{
  "num_hidden_layers": 9,
  "hidden_size": 832,
  "num_attention_heads": 13,
  "num_key_value_heads": 13,
  "head_dim": 64,
  "intermediate_size": 2240,
  "vocab_size": 32000,
  "hidden_act": "swiglu",
  "norm": "rmsnorm",
  "norm_place": "pre",
  "norm_eps": 1e-05,
  "positions": "rope",
  "rope_theta": 10000.0,
  "rope_fraction": 1.0,
  "qk_norm": true,
  "attn_scale": 0.137,
  "bias": "none",
  "tie_word_embeddings": false,
  "parallel_block": false,
  "extras": ["capped logits"],
  "init": "normal",
  "init_std_qkv": 0.0189,
  "init_std_o": 0.0189,
  "init_std_up": 0.0189,
  "init_std_down": 0.0115,
  "optimizer": "adamw",
  "learning_rate": 0.000773,
  "beta1": 0.9,
  "beta2": 0.98,
  "weight_decay": 0.17,
  "lr_head": 0.00606,
  "warmup_steps": 290,
  "schedule": "cos",
  "final_lr_fraction": 0.0,
  "batch_tokens": 131072,
  "max_seq_len": 1024,
  "doc_mask": true,
  "train_tokens": 1063000000,
  "max_steps": 8111,
  "dataset": "wikipedia_en"
}
Each number is 128 + 24 x the weight over its row's rms, rounded and kept within 0 to 255. Layers, rows and columns count from 0. Numbers have three digits each. The size before them is the row's rms in percent of the matrix's.

# layer 4 attention query, 832x832, rms 0.0352, rows 611-831, columns 64-95
091:125125144162123147095153119090088138088113127147139115119140136096165071126105138169098149139149
098:167141093129123064082155085147126100121135146107104113109102137093088114115101145177137114130124
114:151124162122172115129145142112097139155113131137171162135113113139130159149137112138126137136146
140:115174087116091136138159095135194110125151119115131149144109133096160109161160137099156104117049
089:124121148157147110113103157143113116131140122113089141098133185104139098139095105167069159169115
110:124133159110103150142090131093100148117108127113093121178131153125141151161168128111100167146164
082:132081095140144142141098132143116158094060175126118097124101098138151105105121122155127094115115
079:113160130130100104115117100157107137149134112145132095082113124116079176122133115082144154117147
110:132122145151156122080139138162107123134133132173122086109117108111125135086118153144159108127126
098:133084091134135143123126111168134117147131151131098121084137123164109141127114134124160133170139
091:143170145096104118125122128116110123109123097133125120159097150131134097109119090183092147124121
098:120137093180163167133139135150130163142130145136137145120142116121127162174133118119110158104117
099:080128135183132160123107114136133151158135115107122158112119115100137143163124101149104075110133
102:166099153098111120127125119152132152124087118145102094132140143163117120139143138150108112133117
101:087095124103086124131110086118142125151123142116089107140148126129146125154177158142105115118134
102:138148143146150096164150137143094168136114119099158112117124132099138141087138143103137127112123
105:172095155116100118090142100104136122113104099121133131127113109155112109086139107127108126087133
100:150114099121173128152160118109104123123092112149136132135174090107159128152166124121142125077145
091:117130117148097129126141137105137114171147142150106149122132123140101122146123074106132154141117
094:123087114112107117098135121127138139100080116179144161154131154108103085122133132123095148130187
101:124096101153158114119134140151108121109154171118154103107157126112119128103111114115135104140151
096:096165162137109167114148098098126126124116125117166150115104117125168136124126130154123118081097
103:099142073164128148109102130139139164131112146113172137114136154093137125157097122128135105145153
091:107149098089135156118096098118143119135102152159084138144108146133107122158135114168118121146149
097:136112102119132105121101154122109156118116144133144139141116148146072120091068110105097105131129
099:141141129144118096150162109120122163140098123156140105130130131115102143130156146114146085123128
096:112126124103104153163123123138127144085163119094100151130153124166170139144143166161124109119096
094:128098120124136061132126141098146112120139125069123118131076130133132116100129107121152143168144
091:160118126114142148159132102182126147097136083136108170144160114150155117116159123132130121118118
141:126117153134135141119086124105092161171119119123110116077129135142127121099092131116122143122147
116:138121161163108110149134141093111119180164128108119142111131160109159178097137145131104131190145
081:098147147117153156139134129155094174125095136123130137123129147134115105130096110146118141117111
135:116106134137126113112089126118089157167140122116115081093130106159124131111109104129120160151171
084:111120127127169141143147127117152121088103118108153133115131153139100103151139154136145132110107
138:075115140114128134127095152134093150121134161133122083100149125134109149098101111157143173155157
134:124143187116125132144119122120071155131117121159121111107146139130116136102118131130121159109161
089:156090127145117106114145107120101141169083145124143099075113118181121142125097142120116154161147
100:144085119148108134104144087137182109146115098127140126129093135143186101133156155081116090133129
118:146123106137130135107150113144177114095137119124153179135102150131125088155138130118119065130056
108:109154168105137134167071126126053122119140132134093100137109116120095149153139111183119171087131
114:137127163112111112147107146084072159143126181118112096085111111123119157142095096133131154097150
123:124130075128140124089110109128173097101150114107132160162108127135144120130152131090136091135106
088:117171192140121149151104145108082149114133154136126147114134157102118122149117127179089149107151
129:134126175079134151136112162121069158113122158107093096138130133090090139122119108182099166127148
091:135103124125143110128078148111086149179145166132146097120123078103137152119121120133133155097143
127:144133092141134108136137129124201136145117118096158156151116145139162086161150150087146092116099
090:095143057115123120104145157137153065122121122109133149106088151093149141139132119118119120163087
112:147126169134133123159098154096063142106133135120114097128175115144097146111124151148148153133156
094:129124130122120125161148133114172114153122090123149126124114120141165117132148163068140083099097
121:144142186125140160139091140101071157126109132138120092109147149118095147102106116162076169136154
095:140131161140113129152106125114090170139130119145124111107149142169118172133104147157131157102108
111:114137112115115129107141106127179129139123107094159119126099085142170143121139108058165102122100
102:144155090130131164130126098134140098102130151111123189128100133116138073166150117095117096116085
091:155131212120120149151121125137089149127085137102082094133134151180112143127076114132136149128120
131:120130090112096129135121123130223119114153128128151122157131120153134077111178130100141124102136
100:144123173106157147123093138127078138145110150128110103127142119126113154106105118156106122118143
108:106112126158117095147174114104192104114141118123122156104141120163148109155119134119184101137126
086:132161184127116123089167162160098156166147123109152131118112114112122117148111113180121123088141
126:153111197147113146145098133116055139113113103134106117139151144132125119123090122176094137117145
099:142125132131123119107147127092099139111133112148099074138212118189105151069112129133112170156166
118:124160109108122106111152123130177121127141117132135149112091133156158119133118141078141105126088
102:112131156114122156134136129139118117148129132135078142118117154092106161122103116126116157126102
100:129073138135086090127117119120076106117138093123121120159110095114098164094095112148102118121146
097:142085124122162145075133153129087154131180141128150086123124129104120143140112113159152148111168
095:076112113122116104172134152159123118079139127093120102147138122091134140091125117107115145137113
091:078160082115125137112162147148160103112110148116130100135144148104091149081146106127137176157126
120:142136170147131129139102135088064152164132168132117131116119129114130133118109117132093151130141
120:116155099123116115139156105169172127129121132141136150130080143131154126142138157098159129120075
106:123145137132103155139147162118141136128147135115107100122145128101130147094110121165102160162143
113:095167126091117152141154092171175088083112080127117192134116122146167101126172122139158137122102
083:144118159191135128149122106081091119142096095116197129129124144130126156136084130123107119147122
097:139105136136072127116142092124088131115126081125137084137124101111113112092137136100123113099136
096:146139120128097094145096097154090136126149162118131173074118078124145160121184134140161143117121
086:123153139135153121134092141135195107142129132137143148162121120100160113125135135133087164098170
090:074090153164122136111127090113120092095120109093129141137131127137137109119102106094150108130132
094:165108120156152119122154078121099142134122096130116128097131150142151144098095138128125108168081
093:165080132132105165091121143102115103113135131143124113165159132119115119109113050118087138149156
089:157112107133090113073157131110108130089162136122143165134152134097112122100117121166115127139135
090:140168119110144095121123130128137097106130079129129129138153121131135150116145121078092133136155
101:143102102111078108129104122099107096115157140136144105176111058133139136119184117137122123109179
088:095132168148179143132125146094143129157100108119074110107121110143128147137113112120137113126157
091:132129077123100123141137137142117119134119122105124104128119181122097165140116132105124140163119
090:081117120161160171149105138157130096096109109132107104135158121128126123113112127115094134147155
086:144104113106097132127142105108103112117119131151139135149164097107138140103120124133121109099135
092:197119133129124145118100114121117114126154094171104179099128128108125093157122149111105115153090
088:115119132149096139117173084180149125120125049136134169131133100099144106130131132139114089127115
085:140089135146120137129153080141162118141154108143139114093130129159098113124137137139144129129138
090:102143126106159162133129130135154124156103138125132103081130128102124085112108142104124154179109
093:117165118058128126127110128086128174125123151098163121104109113105130185139165096124137129103089
089:110172093107131158114098091120108135137156164112110134140089171117107139120125126161134110153125
096:081109096146141158125133172145113121108152143130130133148126138146140134119131122113133148152155
089:132152140150108112132129156117082144158091118120097099116109146145127091109093078143166129122125
089:150134189137120134127131099119112163093125160111162109109093120096138167157162129096128110098128
077:127139161129197116081122110131127114069155109122104158124129116115132159096176129112150114118113
080:135107063108095136164108132130141085131199136109142173117088130135155125168143149120097104139102
077:130136140094175127094128111152103130102171093134133160147098134149121115144126111107122136137143
091:067112150060147140096105150146143105139190132127084103141080110055105151126149163099118140118131
085:106105096156102132154124054152142131131146109176106114102148171128124114132141121146145132128140
080:103138155099151165124100146103116097088153122150171124113118158117090115100145093177102132148106
091:110118205132151093153103128116106119156108116132104087144147052159106160127099159111144115091135
087:110114106133116131124155135086137136101113120158111129097147085171160186117114128119118127102107
083:113143125097130120152138136172139134113184117166136122128121102122096132135144163184096135149088
092:136127163116108102179139135099100139137115156129110074115113079145127145099081135106134134100108
094:122128118109133097119135146101123126130094148116132030093157100150126170059104146090139129114114
090:137155100174118137092149117172147076104127112146107127122109139131166092127133112105120123126117
101:120116169156124119172121135123064160144134153121126079115173075142118163099100140133109143121129
090:122102148153155115170142091121105133182132135117151111105123110122154137149125125086139107111081
099:151173151125104122121158130142142108132132117148122118089091149176152105149145113101143136138102
107:112153117101136100101120124121151121120166097132103175149079183120141132150163128156158157149145
092:089119105110106150073092111129128167111127161100099106139156149109095112117142082170123134157143
115:135121144139118149156124116124066178148116138127122101131182107148104168124081141153086137123139
094:137117087119106082101110138158140087101135109094102137122142119130142067137139096117140105123113
107:112128161135145140120140112082108146120146095093084122109162109128109148124114111146141141127128
107:156116123139151126157142113112106135122115152131171116174153070129145114130091160108128116127130
116:112168086109107113117115108138165091129140134112098157152083146123143120140141089071115130102131
118:117145123118143107116156137128195110135098088138137149114103133125132099159164120086157107127129
115:085100151108130118120099126141119130119132140106074150112123133145123130114091101213107142160128
111:153116179105147150085130145113125147136134161134117099125123142142109100123155109174125145116120
117:139114171148176170131146150133085163163128137123135070096169140106128147132106156136164149132128
117:161097133163123149183127117143086136134119160141102118099151116135148179109102154155154117129168
121:134177092142094123116147089154172109153129108135117131148101096129126154153145113073155121114117
116:099147119131122131101141110116177113108132106136134163134139179125166067135146104097122142127091
116:100090142148160153112134148137091154168143117145112080116140122113126138111109115164127151119168
114:086129135116100091128094139087100143104132133086096109157150123119109152141078115125121102129126
130:146111183149158143148124142113070158165139141111144137118176140128109142101110087146092131125171
097:062165100115097132073126133125140158149137130119134145125124123119110107155141134121130125099028
135:089122168126142123090117129112091132131143132109093100127121154119137112134097093170098186114124
113:157116141100126160135172144165142146164126150172159124123101143103146103136200138122135150098127
090:139126144180092137145125145124138089134130144124128157151103112160122126121106128110119086173104
185:158108175146164134115125150094078156144118135124127118129144126114127144124095094124092130144162
109:159068177197146163158118128145092157135074127117120092147144110172126157112102141108128097151134
104:141139118117123130138108155085134120114132138084109160153118162129092149144141173087170104149112
103:094155145130101120151104122133118109110115151097123125113120129134111156106064129106057107184141
146:146104170107150119112078166132095159120112152120146080141134139112077155125064099151081130136124
079:150095131145136158157100139153086139157144168118112114121114116138142152135075108180106104102166
098:185122116114165113092119117141071139117148128162144078148128130109127145157120117112117121131124
087:118073119141154126110114110148100164075123101135139069129164141125149128088115127135106117151123
105:130082141102146115118128111113098096139122142153158169134113100110133145131091134179115105147168
096:148097141119161098109105139151090165130130175114113117110137125128128133116090117157088155118141
094:145140107108173155134152142150120113096136102189118063114111191126120114097131096132135116166154
085:135100114197180161123118112110111124160133134157153103111118137124094128127152132156128117106141
104:136136133132138145124153118099141133140134087131123149129123098156137084133138115130153151128137
115:122139099126106105115132074118146115082151111118106082136157129123137148131108135149106108125106
080:117119182122110112123108088056118153154117127094138153097131089136133148155137149135134117100078
098:143066170155169101096121109129107135112120117110114132142158129137175132124118143147073130120168
094:141127167172140122150149113109142171126103117103164166129110114142127151101113111110105130141150
095:139087147202119122135117123106132173196088130135137173132139113194160126161107139091145114117110
084:163141124132137128121154104095142086118111129137147157119115089147095149108131144114133121150147
095:114119132081123143134108103103146093103150101134065157152154144124168120135147116140121129146145
095:141093123108156122115099130140105114140177139139137149162093140077097102142107115148141130153136
104:112130119134112094130128117135145141124112151144115106107088145125111134150135139169174103112099
103:131123084142092112122096142147109139145130104162122080094181121142120110132148135130139126160128
093:120136118090162111134112120169105130092117112081154152116121142133124123146112122151100147141155
113:101139177160152126161125141110127186168122104118117124134122165118113142138114105121135126135107
097:134119131095127123144152108182131103052101123148140096134111153104114094128117132119118134189128
090:091173131160091126156138116070128077152166119155108131125111128142107137132133136138158155108095
119:136149065069118108091123102149119109109110133144105104119159146148157129086111119152173088149149
087:111098098179172080102151098070130151147143105101131138095134112157140095135084148098132086159113
090:173139116144126112108191165158146157119140091128156160152104173164114125103146129122124137144133
096:104157133082123151127121105127135107114122126113118130120117089097116136110131089147137120093110
100:100085137185135085111109161105090160201142122120110095120135073176136164124063146101129067167098
102:081141161076135128117094113142091146143135141130096123106120114123108152126111128139144160101122
097:102089125166186070139125171141131145146111113110111093092144126153163131114095159109156103133157
096:168124073146106100112146114112181117122153128130139148126132142158144083135142149139128114153118
098:126175114092104145114140087151164094087157134118141170156117107133107107133193089186113141097132
106:136072147154166135126122134117100169190128143131152087090168119139141169099057153069128100164124
102:118119112180116091156089132143156112151122130140135118087108154169145123135104159086143113164110
138:154096099150140132120154138129154099105124055119131112116120152120153103081120139080147125130133
128:119148121097111157091144092150168119114171080131129171157112131100145088142152109184107115083122
115:176102110188151126114117144130140132162115121129136113120118145112152077108101166072145096158098
099:134157114113099125134138111146178081082148121087085153146094139139136121122193107159125127109116
126:142138099130111137112142098152160077110126110108112158131109146169132089105153118126123105134107
106:094158189128091146141101080131106117072154138134117140132149144163090121151139116222134149112123
097:182078108152132140130081136108129174194123154129159115117132139118147132140086167067112136182126
124:128142118140090141116124140142158098105142127141116121151085147143152113112164137106138108118080
120:119134159129174132140112159137087157124153148135149122093141112113126178119128117132106159131167
107:144093127158126152096092113108105144177121156143143135128132094153137157137102169089134128097148
114:111154159113143125135163120143112145119136113124103121112160147125137150107135101167126171116121
110:135124164154122144162088106119085154165118148147109112125158124143116166108092135134127138138148
131:162093166149165146107076122096080170156139133136132074116146117138126157147116127132086116115135
102:152143041134123121115106121110144113140144160128151126170127113135160128117133142050131081109126
120:108117148120098130127181113126079124102158086123121146129149164147143150099159097141125141128166
101:089128081096154120144111125132108129133133138115139122137185113129175166140162118138114187113182
105:108143130107080105146124144114176089111155122126144163184085195139102105125184131127103117138087
106:136107157104134143164091136126077160113149130131094144115151138111138156097094101175075127130125
087:154072093136082134119126133107142121159137098122141142155113121153125165129108174139122124152106
112:142160125134094134176165098131168082096134114115135147117100108126131115139186146076175133111102
113:120174115100130135149097140107145117139156123116139150163065133151103144174111137102140127135083
097:144117080116095098101137102152161125092139116158143116172114146113101124080141156136153102148108
091:133132137134105115131137155126101100102144091100115116140098125122121128115144108161100143124111
105:127105169068153133173128177130082141153134129139119112130132138142089186116116099166104175144158
096:136099097152139134080156102116115149130121101097135101145128114148145148112130129085134111127133
098:154087115158102150141143110147125128118158102129125118158111126125107128100160102132118135084125
104:153081204125118138174146149124145114127100134132138177173141092148141116155189182158106126126154
106:165120103133099118108135106144170101146089128134155136105127126119111122156136160136171083143124
101:107145121113107133135163121140182072088111135135145135123128131126102111136179133126131130128105
130:122119136116163108109118175119065186115137139099122134100144126116129138107111103144109125127164
110:085176124105093128105151120133180102102131091087170143130122155116137113138141143157148107130075
088:125110155138152143156103129110112174125178137146134128097171135115113119115118097134121122161133
092:115132121111130144123126131124166113134165125135125167108133130156141122126136131111107123175115
103:098152170126094154141076166121148124136181132147136136115101184101114123098144129076172140131099
094:106108115173141135097152109131140147142112129125143125107160133108090131119124103064181105121069
099:152137136138157140127095160118125162173106118107123092092117087088127184178116142123133106104098
099:071128152118153118152173114113149122134131100142127161143123152125116124133126160120187161105120
114:114149121148110127107107144110076199117161131121126119184110091113135163122116122176112129092147
108:171113131173140152101110145153131148102107138124121112113152103127144098132118134142117063103161
094:165168127149095151108092153099146146134112146135121104106124148154139121140083116112107100123105
092:139126180121118148162126171123137080161139097158166155127089122153119105112151099106133132130137
104:123137159144168157171106152194137118174114141113156134063150096124117135130103158117173109156125
092:130065182135125104139135115119130097147132118138144127136138116103104109117157103100180096106099
103:113121151116121132198113138123112110156132127133118130138136095124095182134158125116148103147102
116:144115107129153150101115152086115144129101134143166111141123116123144137109129114086123107115145
103:100111186142066185156119141130162105148138141128116167128122113119122107155172143150144124132122
098:151107119134116175131118118120133141134141098138128164165134159165144083110095128152102109142174
097:128115156108117098147119112095131141131130143127174108162106131121133144119132170119082112111108
095:156117087085150150108156098072123105140152146147118175111166116141164092118115119105109118161154
090:129129173151145102123136117115164173104075120137140134119143126139124138135110131134134135129151
104:156132126123135149131152081192138141132121121162129100145116096092127118139154122159135152093164
089:103137139163142109158155148109129167108140145142140160139144122132148110107116162115123153118129
098:111145160074145094131140141097136110145153130192120118136138131161113109117166150117090140121167
087:110110128090094153102143113086128128103151085120098185178149135127159115143127131169119128138155